Weights of a small GPT-style language model, trained from scratch on English Wikipedia.
Architecture: RMSNorm before each block, rotary positions, no biases in attention or MLP, untied embeddings.
Training: a variant of SOAP for these matrices, 110M tokens, 2949 steps.
Each number is 500 + 50 x the weight over its row's rms, rounded and kept within 0 to 999. Layers, rows and columns count from 0. Numbers have three digits each. The size before them is the row's rms in percent of the matrix's.

# up: layer 5 MLP up, 768x256, rms 0.127, rows 564-616, columns 128-255
# down: layer 5 MLP down (transposed), 768x256, rms 0.124, rows 564-615, columns 128-255
up564 094:475355553465455545482499471530463457519469456522592549488513535488555479447436569465452426493554545521467590545507512533462530439612508412537514451467450544551547486457461483427602486480507505464496469452492536484489466429530527459580509512509517410474538530558495460454442381395567556485520518648494481568455516554507568520454521570476482509495519475466440519512566561521594475380402
down564 090:493552618532533469398484499395493361533466538525529507442603498511457516474585485474509591604527511528523440635493533500547522552456501528534577417474488578444453492547518514489408435534531569498584577522553518510544440614584521566408565506521409481417555420448464597450499504507519371510552421528515485485450487493411545542557454500480523562411446531440631429448469497480432469497475
up565 105:482521444565506420574365572521474487452528511573408503438489467629508495491445464499562544478483444548508488543435467488507523486422505435588509460516491451465561486470554570583462591443398502472528464524484511603457458480599543450498501480479423491510600559460465456375401489464490512521392513422495454505473563539526546452463432557520518563442515570502540509531542507569462519447443
down565 100:545472436440474529498546595615499510448521531477431500455560604586497526509399405476464586452474540535470524530477580435528556544498450480530542546487535537576598552506552524449495457472503561582457397524491496399527479489576548425532548427516533530468482519506476512451481410522504432479533538533524495571469419580479649454584497477461520565484548477468528476591560535535453522510494
up566 105:497442574531496566517477499452502526430500419528458516513522585485483527516513485476432593493421446436639466533594410510538422490501580538551528503559471504516577479533568537481456522508509538474554468503509474603502539578475465426526543455488481561550462483498529474472525512501496436573451480450471536523468494446479510487546525534467528544455468543489524445589390364451497470521503
down566 101:487460431546521460642504444508531557498573445625443490581495534562411412528493479521485508451529504493486607481544531533514488431464434539523554523500505542553507451458498475529445463453500518465433479499446670513516445489486556522516480520490500576553541535578591515541568501509621609414475511553516536492464537437484481538490446605492433532567497473493433507430553492565470535513483
up567 093:597469596606527372464449460502421428513479522513474523532537507541447522432434456434447450462424462568505488575490607472435548468521501553543469435464547532568546400456585487486557505522471526478504478550576502455568494483454495466443504431469518458409523603492446475552470502553409516513497544587496528469541464491642560561517522504505477417423490550500505488397539535494524533487593
down567 100:574482570624584452513474456446554471453449518552432468497452533558510498419552443483506516486539422457486430550538544466483586482462488602555465480411568468494564534473472496535461549567549372645446485592516512507510571555590574507415441487525512500446538490374505426571406568486545530573462515525513474472492543499535445621482551520444511499551476574496560554473499509452494560555510
up568 112:495505535413480498500424495538427469555512507497551573433465550525482529550567412460477530508485476460490645473582560486529446578513544394405577500518493479555408459449609419494527525523492532458623585481558541457506416453512485453440536446424518455521492555521460568544490576403486553554432535592503513529481482492490608516415533471528442476442483526481532507513517504427599513468501
down568 119:579551522488549489511530494482569544489585509595527493558364411495471518552514568493477409458416533518332512505485497512466476478459506487560482536482468473484432547541511640564611534569477492415466565424456497476516556503514533467488447636440513612426503466625508533568518436473429505456526598428554480436561424474531441465458527484622556489566473472471597462570430490551540471504468
up569 093:459476537440468500466521551516519555412568398451622498534521484479435527561478443516405488442504365580549497589493610490427490432545506615506459468483454530525444565570454492484526493499532400485566602434517499433466553500446540455554468520520546553447485509514507448509471510380585489434513471595497551517452534550599478530565521498503477550501506530485511403558490490519482509529481
down569 095:518506501550469477548518486531440527525461498453489586402530428502614467526457542482454459520470526600483454497389486559438508468500464416611536424530516526512528504476577566538505482364515543345518420502439490472493551475441448538560516491641422450499477417524583483497454432488612549563475462582403536531581492524504466407535456533490502412476533529434622445462526495484473544480453
up570 090:434519482492388541523512484508532503482457502494510459496505538547458550502411492461500427612485548537480433501425448569553538420488529545570423488588494483478572524474464529477464446511563501535418500500451519454490457501542614536533467397431550564436471529550413504588509462502516540558519564512511505491515479467443523511438552606446542460502536486597502428560549518502484519557562
down570 095:495414510488443490508483575531442417552577492460452499583549406451451520493489485481500459478496491465528516451529477598505523566403487492434497413448497586483478512490425650491441583588492518450435456542522534513569547521475512432495465473392494395482510489507521461423525544519513491542573505567526608554471570500577566425479517463541545485559518502543476474514513537420430527492492
up571 114:528576508541479524554549459448454441542475487529448623469514545478482518501405514511439500518492471513571522447535541523548465425534602514534549478525506508458532396404521551540563546615604545517509463434486538458592502436478521499592582469475441540512443513544513583556495530512502518509504503521495513591487491480427385530558477559494481541453516583485543544569472469533505475473582
down571 116:380589579462559488575453437420480512491436390502421614509493427521453509571415523580446545536493500518472531627464566486489495450464561560582498538489493501455534511414478517597473478561502560501522494464465594594579521540541441494479488449490485491513450525474484449526560566469524511543518568476524518535569483569443503688520605511517530481457436533525571459483557473521490450481483
up572 104:559495579527491538540510546470453509453487530520516508518476497516563471519459436505491479507546494532533455493516476550507548443554530540588428517527330406564510523403493497448518447476580613464519479447626472474494525471397435522510617499512502517507447568497554515526482599582545478505512533528420442462544501555481451537481497501509485521449519527519493507515523490532535548527465
down572 107:517513546558517525515444517514538493472504494484481483527494439558554502449473501539428501474500536520476537412463475489497542460514429514578538489484497600470478580509451528447462557539427552528408537430502465467526508505462543545467432598501502501495510476618495538521530538468473469457443488386504566548574410503480527559476545504465532471440496441432427501452560549528497442454531
up573 092:519566590536408537534493452537501490499507517463447495498492452548501507432581457539489477482578528562477480514527543507441504423510508534468528450561441391563482483493475519479523526554489507494466499468451462514418612506551507502522506478495462567501498479471488501537622557482498500512427492473517544484456564447463674422515491494601349524451554546517437453431586506613532488550504
down573 088:419580457486513570579450521417573503498504462550456430456512472537491455484529484496533493537417490505591489498485542412497526547531459449504460534396460527472520504527486560536518515532509472429546591550505505546508479479546518510546463479529561539477485372435511534553460463498452518534455512555478463549514542540465482459381512422493493533562560494544469545548497484473532540541337
up574 097:531554513401499489483508479542430460491521415529494465541487499552548497452495437545387521474513571511449545521475606557429461534512434484554420514487615494544490574561503546460479464438444525500407461531470499470525461497476464559558462480383583510538626527485568481496480519442552485446518509560520316477429447444522471434536558454524462446472517473587547480514531478573437430564453
down574 101:493531564488538512557449535518495506537501487500422540472432526452535519480505556483462424468508562515528491501630517521463553483564544494495543410495472468457461529517460480528423493454528520496611498489572502534400459504463525520431516487470490530500494500485485554473554612554542424447613472444561526471495532448558518433515534521497476528503407526572405512418519482404466515501472
up575 107:473483484577489546524352491526416389476456477467581472621434479512422539587501488443497480539459518506574473435529526533503399486588477487491510475593473464543547428530479555592525537585539453502499560448496473457563512514512500461449524471511444461543483460436437595509449517547535524517397459457394488508545565562480486559512535569491432474581478443511513461508503437583591518523582
down575 098:381510551508489539483477530479481511415521462487534490504435481529447546455540598442438379520513469517465562401491471532543421552492485492574567546410552481550497488527422547523536512561543552395514513556490440526461447470458545522546504527550551489531411512455570479520458565527476466436455461436522502576522480473595481570545484446412498504562537472546472441463498503453415554414479
up576 098:483477551482470540511481465495507524515542408492478419492514524362504432566550490502503532516505571626481523511509532509530453505409530526436504547395474429490571443544591418495466543486464586475570450450476526399448512540466507510437563459490463478509432561622510483461519502416526532498488500473425442426532522518480600555507488517547459503415484450480555584474517477604549562448572
down576 091:544486474499456458479485556437562610465531450539457558531505568479467468532510424409520467461491478448462534519468523512601509509453504439461457485558510559458429581458485600466541368383508511554515555528423573548469502540653509498539534485454412499519548479512431443509499474500425418508537534464514490506431520456503458477519486540519510481457442567541584481549518463436438506483439
up577 102:491467399474426555411500488484505458426479493410558507421513435505533528478519495520529509529460441415483439565313499448475589480482496475425506405539452501450480514433477487477504519468499469462519507435524476510501512433395578489477547493529477481411561541559471565499481503572473401505459457539544496518528489429505577515537498487576576541452593479540543522554562494538434441392462
down577 098:540531507548462410480524519521507491480530482491536622433464594406464498489537538468511433630545563528530539446516379484477490557547513482517532539464496395437482503496492490461432544479521451570450415460505545474541560448540518466502410544501446479540489496473535506519498555485512584560516463513434437538516521445434519445512503439601583578533479580575567453494612531507521458499461
up578 103:477483466460514490485524515565571471482509569518443404532487482499618432450487542477508604478516468458592460488478409507444516526474513537520415510489414592474540481496529553508518517505509525484464488495502629459488602428491514543452470457439481479523566473485555494486496495540494547428495457548492618510524519543538536561466497515563525579528508489431500470489448504561538447488460
down578 101:522542467433546516459460506438518492500461560448430498484471580526459467526452410521549490547420518544494468467450543481583482561591511441474421588558453569468390535421492514545514529574494496478560532520596475425473505479430588504475467518519453593459511484537507502526510441609410521500559496507530459483486323444505513452482489504552524577511523581454537510449504481462502392471503
up579 109:568478448410528541411528506451476520410444504521438517482559506428491507498423495508581463508475465514402430479538524433423545504516590446566511595510498514500476455447489486450516575509530494507577387505461539406426473455532573483519504518484583535506465558639597435490404515500411491485534459533402471460552471489566520570503577514423384406529529503549488516549570515494597484507564
down579 105:524539480487465683586577550438417476412501563481525475492547479394551522530523513458509500520479513519540490472548539503511448500480523525668612542508622516429507521533427506522547480425521488517426501447499491506468452561489483569458467501515499497517495445429504516422498530555518554510429511585436506634532453453440504517489507542514521608506471516585507446521476456650525501476459
up580 097:595472451453501536479446591504548420534486454475381640524554386556523393465578484435494492505447486358490476431456476426464455482439453439491481482528529578518449560526529517571513462478432548466461438437531469416521514520520525509522528488508504479551521575417534527576392537547508483509470553381521571477525553530490563505534555404589556481547552612432524517451500504467491409361526
down580 096:465525526498430447475603475442412572479500574548548490491514521481524449507455425520511501503463528501546520479559448466524490456623471551508449458463510517423507452451419591499436523555511492631544514509476495536478485447545516503453522532424475454552497451527431508447562511518556468444531445409496563461464490568429416515478401463450492515491539450623452468552515554503473521485531
up581 086:515509429582543420403493447565512440412567544450547487559527477476466604531477495449521435516485481398431521551453473605479571540460535496494572465561422437477509554476608535531439429466475445475578376500459423518400490448458506455629490397493512477511477431479461531513483564581518563484576585387531453522490512526490517520496435471506544472506454463536472381511498469453549513477478
down581 083:435534505519486548472396440473509462481477525463525504435477471534519518498474534478501574468496510521607439524462501412571576460546570510521547485371501514516494468524510478499526560486492566383440524498587521558497520540508489479470362500556434552494422465503449541406463532384504461435396498452548671547483459491540337505422481558614483506586525445479527587515439561493481517540564
up582 089:529591503554508529601431517528497477484498557449552532522370450567495515505485549456373484466457531373472452484503404473400512462523554519606490542517480461529481419477636487501459498518413414448475488434586535438497465561469466514514549546451558541486554505551492477578475486488572441412532578488533480532445625428492512587478412447579526557607490476465483515544477486529543504535481
down582 091:512480536544416473532496494594472514406532563452570488451516557517453471562472607579442468495501484500516420535545450497554459622528514566549400596494547495532469421531464436498538503478496494518492453492545561590560537620561503614578557486569455485494503473479515528458462449522426395475510449461632444505548520520482555396422458461528523482550460478622566484497402581457506529468463
up583 104:355457515486478466489567513513499527527478557534459541415572417515421497469383452544477544488534575573544535517514481506489521429446536545465458546579521484540516527558509599432537571524551456453473469531444513445533449472492587538460589529566453584477430643555587477560532522574564506489523410513550424525495444510557431464408417548550554559459556385475502414512546418512398452536470
down583 095:405635510488446419493410422479547509514518534477487527552508513526574516512451493485441495543406542464455533563561504510556534490491460492442509447468417562451437587488553555457500545547525500540563502484554617467461517557478526526552494460536480576461475391544494495436432593458526517513499516476571552490533549526512424492465515545557452592489566458444511488445541533506434540395519
up584 106:509430479521513601512602550561494497421508547493506471482479520519539485462529530475505521479589534476499541425490474638564497510583476518520558550519411457563479461497491496398475472515572493460469497479503518474529521427495441446555488458439487398489422395482404582499508607581497516501490486495494491508457548605501487567503533446402343510408441508486516468559564482485615477520465
down584 109:566443551489583556440419554511577474520406473525471474500501565515419494527427470525505532454563528592411471513548514445461469487588534527515588565484588489517418513446493536522465526554532488346619468480380552490480539536552448467504522517505516495499565537477547498532445515425445556474521528474483555525556549532490490607474414472433548509409446530490416462568399451440504515493501
up585 099:521440434425521490488540516521585469512541506570468500481549442533543545570465483525569476506512423446455561481470459445492416525517607378513491554603515474546493539533455548507389458494567498450467506527588532512547532506545456522506469424414528518539471445490532494499536586530541510539409431437413577556596483460579493474562464549508555508557575448492496552398553420402503499493462
down585 105:555512491498479494511417523505499433508481464494515450456466437531487556446472436493605443397452471494550523535524517486462488512502443508498411545534422539471563475501481454405474464541481512519535443472492464505550622613546443518497479471501460447541536507580489370519479446435499490395488503526402516583547508489375509524520454436444531428399538500511513475436418553438483541460510
up586 096:601477453516432484615530454585487504478460523544495424527447516508427518565489519505465544474512512540541514634575539457499462591383443453470529471583527455539493561529424450449559486468537447447510588535562484414453491504428523510567461479564459488421470508488470435435594562483505433531421502440480512410491472531416556487515628452397470552506561495534535430422528535451535474522519
down586 106:459528564586518536575501464506467482562498550426460506494514454567442550494452424546516482555536498548494459435517519461504482501473487522535456494508469484557554507484493449560452540506495513496545481544436498444514539516463560455499454549507519470566450483542596480492495471587428498480430485454464537534566593579395574513538475430518470510511532402502505422585483545512502466550594
up587 099:487484473563489513524445419549446488464462493424528496613519372524423501471515601496501518529475482426522481518453546498488481470476478440441559426599490517512537489515492555560532533568482461571467525423469458441490380543557474466527586536575514481506475517508578451548510492458501502514469595405533449523531526439456528454433394543437471509560513459377504622414428426476458470524559
down587 103:484519431548519502560467525591476582524486560524468434516467542352446451596494459497409528453456471550542522518412494577467472513464516477513459501404534519476539433492516510406481536487530461483508526507468437530498493442561427511486463534521530473537555495410482509508529526468470541584478591545524493451445605492466423476452442499578490505529510481628500549469470446512483549493455
up588 100:539593576494522576512493646501448524481503485579510477460561477484593456492500484500502541482604547504494480453471484446489463472493573475568493590393467502490542542484474552398467535456583561473515570543476473502449503530501588446473530467553454492424458491410515480569425568433429494529468449523414524540519459629515575562577469472480502501535533430433576360390530575445456544555550
down588 102:489469475608435504496504479466553512471518527466533563453468494378470535494511473510498524476511517472475486541485515503465582494535500498394495505363424497438467526551502573573496443581513418477457552496442547434432497455401487544520523555545537534532540469561509523590489466511411483475491547504570411471475425466495460474489437518537517423526574518438414406457531562452478578509434
up589 108:465533512491547571507569472435455545487452571542554431413462489407526554501521534535601512428513526563548423517501465495536553581490488413494476530514517481513439456488460472470519496448595542434502509460511523467518541426419538481533466458522539545537572490470441525484492542445517475473499457404515468380539512464559519498488533483589535471580453585489567511442484531473436365489495
down589 103:539533516548496577508495461429410474549480524473556481481489499529497470452431534466512576484416550561408392493472496501521466568463454508424554450467504540477491525447487533501467633521497530595530515566534551508457534516462475510536430487528507425574543501439418463489469441614520477543534381581402488469520600435669490572415574472513469498562453560450514563461524532512458516498523
up590 108:519486554544470511476458539531510464501482433464542540513502474474412534500474487547496454581484405544544463466512545498528507455530464518557546468507543560438372464499500434496413449454473543402473469493452414460460416535499509536467455679478512520483551480425475427546522484529512480642514565555489531480609506524520520532434489507529526548445371489550542491613496460528588477644495
down590 108:538552582542463596520485335508477583498495490519471503541425513480386523498479591417519489517565477555509487536502524467495505518508482475489567465543535461473518434523434562469435512461498505484473460498493479465519487513511605509483466506597533576540573616562555491498487390480510427449441462496551491493505516538529487544495460524458424480460539538429452515544621477514524426475505
up591 095:465500544463517597482507496571439553495553532517536489486522465544592473564398457522514420531521532543590369468484483470439584447461481586562515414520438437502453497473476573533460487479554526479564508494519419458464498391442520551558477556582549486556488620477506461498447518429402500515567476444515578493558437561494471492548565473496571569515495389461556586477513515534589506456494
down591 101:498464562448551457451479518477453519455466427438496471523494478473507426514486548502504486461470598535421474491444532463546544466506531481438522466489467502463466598492487429476568432431563446474529573495536433558487523458415484475537479510509405457471508515374489510506468489555530451477504566565465481544418502526515432546472628510461500477486548471507466422522541397467556469487521
up592 094:501521464436511562473533538434435502497440480477392512497485572436466518468498507423512483447518616469467473558510434492451451523507480473545572493541530461457577430489500511541487517505465490483471506547489514522391519506513594518459521514563508476461452537532504545488613530420559538498602417557587582555497566443598577506443491435573479594528582375511386537455482604538420610476550
down592 095:484441459550469516613642524436460535546447559598530571475566555512446517475422484465466435485566494428460388543564392531453473474477472529498477509462620546551522474613592519492582551526481563506517545414439498499504515513494549567498508436532466493476493495557459444481530515565540506489476429526495539456465439420471549568594447576512485554446486506514459562537549579534594573410534
up593 106:558532560441530501450538543623486539537484516507460519406545499480576484424518582482549444473431576495521435537502530462492424535502532493497445530406441561519506503462618583541444493494473447540494394534535578445406537491462515523561447492607404380546575544496552485450587440547396533544446434531441538511479392503485483496466492437490436548549537365491410491507519513498446537574470
down593 116:527484505485509407497519546491543432488435488508437415477491447493550583502496486430501591519368470559519528511487574460409414466465507456487493520502511504442528483505523472437514466456429515488474393465561532455487474490432502484422533467521589512603611546510458553514512398532481489489442520454497490467468475510461509439520567365505477507500558516498546476448442487440395425425466
up594 098:451514448497532399506512574462462622500458454454442442472470506539467425556509474464530433480499548445526452525494557481490531428464489598513501532515563420504484480472627482465546451538495463513477492516525558497478549403439525483451497430464651521460561503499502514450467482477478526554467449507505524594490515495517528476495509553508480628545467476412522465573527523426495411405451
down594 104:529537403473638492551502526539528481450479461565522455566389500532461514461492551451526525421472523620531503503487440476518593474445515448507516547485553438510538526546493538469520584454514470432409447518538428466538422405563515522489497417546578521444436560460499477401476473434528505506557456568495488502462471504530580555502481497511414551514508562493434582522486474453585484447411
up595 119:550503501508434455471518388455487388437439539540530554526484500493548560519463497555527487430464474553508467569492435495479470358506480459523564482480497502531569561633496498493554474616416516488566456532460511481474469550463588507475485427409504468518558429567513536480531495601482521469459547555431453541498562579572491467510499487524517421451514474454563464533541543561500586483501
down595 102:466492526540484523557520478521483396488427465511448475396495505505452520451577511473504522460545517398505530501593595503430505537490478519534628544525495537475506494481447524507506507534530498485442515505516536516531629454569485462489461480609489476639527464495602461559504568506532588553477507420519556503488372509525563589474407502548482437598465438536587457503522538548505443502569
up596 098:489479494532476458478528571334523436513523532465479494550428583474496505470559472435436620423586462470480466481518563528458439531483495489577480496485488595482493515502473595553494534477473502477541484541596473540506498557497530534532590371462469494454486551579509485396575508445552536478448436527503420472426399460468468518511471456454514476556556491515539495367517496573497488537585
down596 096:522507601555500480492522537612531499465415516511496479537542522542527487507479491544499458552558523449564491428497456442554437454493494473451603548519473549567402592407493453527514424435495535494544419467471558496477509525570560531467449436498505478456542526427474542482524446400470472450519556485509536544416513522478531508529511491493503558370444575470541515413537559468479499581450
up597 106:492516401476579497519545427512488453423458504541546384542556399480519530519620479425475497563499548493549377484517423453536553570424459494594534461492437496544530501547553502435532437494539533488458512553412476447475435523510538425539463466414446539500555516476519509488443454547552534593469491478505505534512466524565378563591452563393510525474414569418505551407659472508483519555499
down597 110:539522484409536468493513516517542549445448532491448511548468399526441500476497546533544420462435488560573529464524494501562547491513511466413503480595491458429533379441577487488514406497544509574496547530476509486569539461473505488486419561470411558580494543529478428496445549453465481523540461545491482566517590503471501452565506547531540473525501375562506472508444585586457456449499
up598 092:460496579577490522447394416442439588386462519468489555482532499523532447428578493592563516433380425535557440510511476500566461553520543460537522543431526525473483501524473570400476473592636474460468454472502474428449509483465509488473471514542466496428511503547464542524513535543499447547556355471506372465474554492506500503506475419523375435525498506506522533511440510457446427423486
down598 095:518525447555396512496513598572463608502406511612509478550539485576431470545457488454544552635507524571471423452483493451457530540467495549449449406459544583340447481572527501480525513475559571574480476560462552575501562554490503539478570470461600451510499485394485467491440628560432508421459420557536430501510441514479416549448511506526463403471457504419519532505432509590515498474511
up599 112:528447588594390512499633466578445372521590496452396534439455450480485467442515482427517443457553499569519499480355460447474540539470460481569524526492484515513472429543449499434564581479567465457561479529509472543541511616426561502477505502516540445490469534478479551406539450447457511540493500530587546481497537468453441486394522484464457488391491599451509462478564527513527455472503
down599 109:471468469565493553474448462486508451647510613590584485511436528539495500459486461550469397566549480486502483481502474468562432588374451444446500457466545417387438485478502485417580555573390507534535519529502561475501521470437535412532436525404523457444503499602478431508545512517455458513452497452533502541472515501512544438544491387482462669427558525461543500548516469505524450436553
up600 099:484452534543541501451541459514481448596472480497519486436418556459528456513448391628550458469395491538547487526448531566488364479461483473505480551484486596578561465472486391497538471500541537451443453544488513526527525534552573506550447513606554399453496567512541575589504537422484488433542523561509438491396500580590441502479451460544482476432531490539443526508526471518520460563543
down600 113:542443560499502371629461544500466487500477526627442401371487491489480573552477492495513483514473591507511461476507583474518512599532445504538440530500478493529536476505560520566510456528494488342504524551371445522484470421448535497543439510553510533581488498405495532470504426506624475527528487520539558537515509522509503472599542502508578488519478518503498515414464380523511467447398
up601 097:440559405499511407444442527394459537465529575501563453420436544543495545521529467443466497444373454463514431538437472597390445470496533473473538566581457507470485451497538441415509449479515591534546492515479463504531413472577442501490484373533490478386473473549564529473548496444472379578523515520469498418474513460596409500488490525502440544462482377514517492499474506496448431471527
down601 097:451514465477579512532510541534592444459605547496543483594476527405464504546516525408524521485466499503441569443558426510631383519529491496470466544441531469498492541538475527478498477542377488565506455492440512611550516548453414566507602582468503444462431469439556493531502476475417564504473507484510413475492494551539391565561499451512487483392457567423354484539410462492520537487550
up602 101:508516437508507622452450511586439544467450544522533492476601454540517441500497534477534565366393507533527441483460487526502496540459405550468509418540447575493469476483538565530447508491532525547532471473493557495501459474485515537469541469528418539536517498563543496469549467421485511500553504517468490462499461518543492456459488423525540410516533484456546582427524519454503526439438
down602 101:427515492524555601480539521514496451547498463455541575476485468469601493551508526416476502454490534541457478573499509537437494536449385544425437504502581474470489543508506533404494491499532433580433508589451477358509487550401538440456524512506565532503467376472552499390533497526539489511577514470592520471455581510466514448555559530499540472442541533510524417416465500535559555505527
up603 096:425500518588401579556527511449483480472540503603497447563542454476462509477463590524516449460501508452534511524480534446505463483571461531518468469447448494533490463563598509566424579522548564515404497463395562514408537520497509355522421576414454421499547399546487468495495478527480447483478529470539465459434477498474476500514448515511531593536461503574534572468520484425505455441532
down603 101:599436510431521499483497554569492478525469449500502483459533479458465545485473438415478464511476435504481527451507593473505538422511614535446474466507544450415559476416584454510572541572392444487524519511516509618490403562507568554481477441515604412525512521531545523543470517520472489586539560471500474509434505481493421502440465589536425420519524370454470383541386542526470617473526
up604 114:479483454510434488536613531516448389484438479506553616496461522505577441545540471473426535503496488454545487545432484482529474509504429522467511460553455491541502573502551514462376476567515499447424447364547519569469541542539563521653479474473551472547517502524503426464504412632590493537425419553517573496340454518549416502496503423497497380502550528450476584425506572497530493543546
down604 115:474513556490485559373475515467393463447395454430458542553474447530458448450442421486519437448466552499429501485546469540618459511479572489634573487460539520594497527438521533542404461500608481403521444610534477440462580552527516500567492519477467463577508500395556537501551446463516493559466431450516484493471501532445552550515482504560499486496525576393397493502471473449458500539449
up605 106:506557513611385562477555380528394589420488550502539518490550515480533566477514518505472454459496491622413565506548569485562480483548455486516658539477471479570528498435504468444495528508463451428526474491525412493543446539489462638474472449427460524382561500569535485583484545551455508484585514499539493545417431519557540477465470480657506503458543585503531477589545534500469527498509
down605 094:421453437529513438531550518541462530522511463469487522505388529504419566454523456486583502576552572523411467589542460514569579472412452507442532539519521514535530457507532467502522465478502525538444535543492498588483610478515559603559523490500570409522496525554498504500378592354619484502490504478529498428552406526461423480442497616592496405562517444467426520447533564552486489454447
up606 108:469413496458416537445470510569486476493520508447544549490426480541493455474541484496549506430476494492540533457536508525459520472493532564553511498600444472592464495527479499499420558478494478568532526543613470475516418438487518522516411616527547611522493531528401450487469484559604606476503554562409525554471527385415522545512420532461569438508501609463504507502590498488515463457567
down606 101:569519554576510516501469546506601464478519461536589474445642466501433467492519542530557502436514492425487487522507564452489530506526516536539465478547461527435499533485530471525473507534502440720547469631504461395498583511497531509444467527468468522504515487491531475510504482460460622476519608481533554499461478600522566477488469459551473474442503511483577501494594621577517410481514
up607 101:491494473520569484461494513451459510426403477511453531515559581496562539535525508485492547630419497474522430542485455519493533569528552544458466560551495586556561536535501486518546527546474449488470543526501585612473481506583541567445523483500569370474387567503549425471475461529490513508552465518491483453518456429517490461557529529508395443520490440507566494432568430468473532531457
down607 105:496477463499454544483577588593540496416484516550452502483476576515426507482589581553467535526548449544463541500424494469570513521491442570450438444551477592467448468503553551357456486517530522471454451533508490447568553510580489529499467420473470446446563496399389355550600495512570498466453405519463492519558518515503476514421510487525508489565464508583501471478557442454512434580443
up608 096:491428566573492471539534570513512463486425465505512484500524448506554437516514578535477484545579516505541445488584509453501467536621500543472519486563402456339477434456532510477535510511464522470503463563465444477555524495485436454475489489546460522519587497444422510531460589620528407512483527521476573620506569524443425477481577445544449457525512554477537495551443470434422527461505
down608 098:543505478498533551432643531503558521506444530547543551474474465486497439420441472448512549451434461509462557477514568526448483465556412520642482393586480486497503541525502501333515449445498533427522529514523490544495488527444414521451509511517473414420524519526528471566430459461454459442487484565520387459595477557473524463528538540337513526482554446462504639569496534524507531531475
up609 111:511443414476480590558517497428510540480420512614458478545535630447563366468572472574533567483593445511567485549521443462486574467510469472501432598559469414581467505453460474555550503528491512484513562548573505532640434419429505534547540526541455497527525571497494515510545507534469465554426456530486533497458484534546388471547546420483548466529495447495475520547440515512507551505498
down609 111:456540518445460549484467547476523371514496556475541405466526519500597483541515466518521499496546629488514440442434465555426473491564450468525479428463458419527462419414434429523510536488542514453597508484531461508468476431428437497570552452489461551439508455463505478523593539527429504528448489504565527613434498504493438459517484561541571490438472527414529542486523471463453470454476
up610 091:545521452505494475463418555499616433493526563535502489526430478477472480528543472490462517459538536571494589384467472446528487474466499488531426476431544549537571479449472498513491507578469477442540499497517579476459555536539500579382436508500423477512538541403569443477463526557398566588472577479487501600504476513450511537563521508517434594488355457442524484418513468503492458510528
down610 091:517478525483522494416556548489447554455485510522477514440592362457550535630563632545472516492496483474491466463570536595488585511504437515518492523560486548531445485476515510430520550457550449445495432441569474530586454478542504448493414540507454347438507521516598500525526451536453482445506397473461567457508441441562524386497482513544495523470563524524618553515582430467479537510582
up611 102:549459550522368482466532468502511503435499490467543495538476516514516523556463566456477514557496392539494507534478486455502511590479501587582528453537488511564464581616514501517502517473440491498542482541345502639345501502523550471459448482539490479502451573449586535513386452493518418565564503524591504476449437501538590443543579565483539406557376518518552522521547505547518484537479
down611 097:518533458478550473419467514421433490619474528480514513542550642517496458466531559425488582521473589539528451477520468476593553525542434498513450599552517397515519486503538517532474487521427539452444533410531573545496451553499542585438500418613520514520439502518529455357562578495534510545529465541445512487570476459505536577467564495497434576536576537463519504574495528491451495468403
up612 099:464535555575551496434404491459517462484513595518483525496484413430437455454487638400475514542475584616535472516435493561462478456497465548528395412461459547561466501421483500516490512495461537437571447508559442466520548459528473510408467488526478527468530471549532408535524540522518533494496562463580596468409542416380449472544501478499473466561487399497525560546558444447535459520493
down612 097:529567449529491515397562469423540452542468418491503525478481521517522497510429513501514504449486394508551488509520539562460482603481469368517557493546501511531536511551505457533537518505467521480509514440555428508494501468553578405524508514476519383527509483437510482483482474474405389551444494468604441579457458527586444556469497465543556516499438461460452467517518529410514557541519
up613 099:416503496553484495529495481520527534555563540512465465496516459479544439528511523460536550469459523448537616425470491506440474581525482538462444583433516437525533420536528513457515455529532430501506512539509401520457584490535559545501410606460495500403532596484450540486444559480525521487556506521417453484461445522445447528484461537511513561471503642509388427422536533425421447575455
down613 105:581583452526393518528434418546498504505489599416532503541542564464449525554538398483551579565490562497543474583527463531536472521474458460485499416475535553484520468579544550556477537484526424406605522387546460344480475535482509478467425513466468489453529497506492489540523557507459611570501397580521524575521401592562560440479515467569418504486555524554570542475483562513610511425546
up614 102:446499485464408387532448521529472488507454464447506498540461568616594461540486445443491561467542586570471483467546453434472505604455484559517427532472519601551458539562502510513499479498403387436466522502458553636437560592412480527439506534537594429457515503482435509439499509596444536455475540547485465586530576506431467571403450453518531489489428589574467503495558460548485508548590
down614 104:454525496540427528548463620429462565507540459473504508528490519532536485501487525514497624435564564517505516397547427539509464531454440610441501505595500529458302422498549463451491532580481474499557493512472542491429523491520418540615553522501480474473552593543520468514529549486483465478476503501463542554526545579522509503497496463387490606477425541459477497479506502570620462482653
up615 087:441436516491491479471493555430547576509544597518536451520472509486519496491528482504467436418485392493451456493426481485584425463445575443507532345478439543538497423391604518534460483538581550467512438462518482534459462549545582485470559475485452468584495552549540488421479526528608532450399536554516548494514376572495409500549504399442514533476494535516499426513479459482490538525452
down615 092:487483496473524490487497483426480594529532550537507575518516444563487503501332559571508618582550588507573460450556505499494524552413556531611398489466455532504541581453501521484465477380332531469556526499469526570562507445524418410445394474494472418484510526481553503531537526411507503563461540505500539464432470451533474547472496552565551555527552484503504607502504470572428529463562
up616 107:547451557478478514388543490476411409478517576389443575502482492512500524534512538476549576509436446475621466508448559563468500515439513493537483499512594506477517412501425455458532463516456515532604446514520435529495492581537469496474500564536514510490506493479539484408526514427412439465511392504486501521518475510455512503488527462558432467505539501547479422468539433449505468560414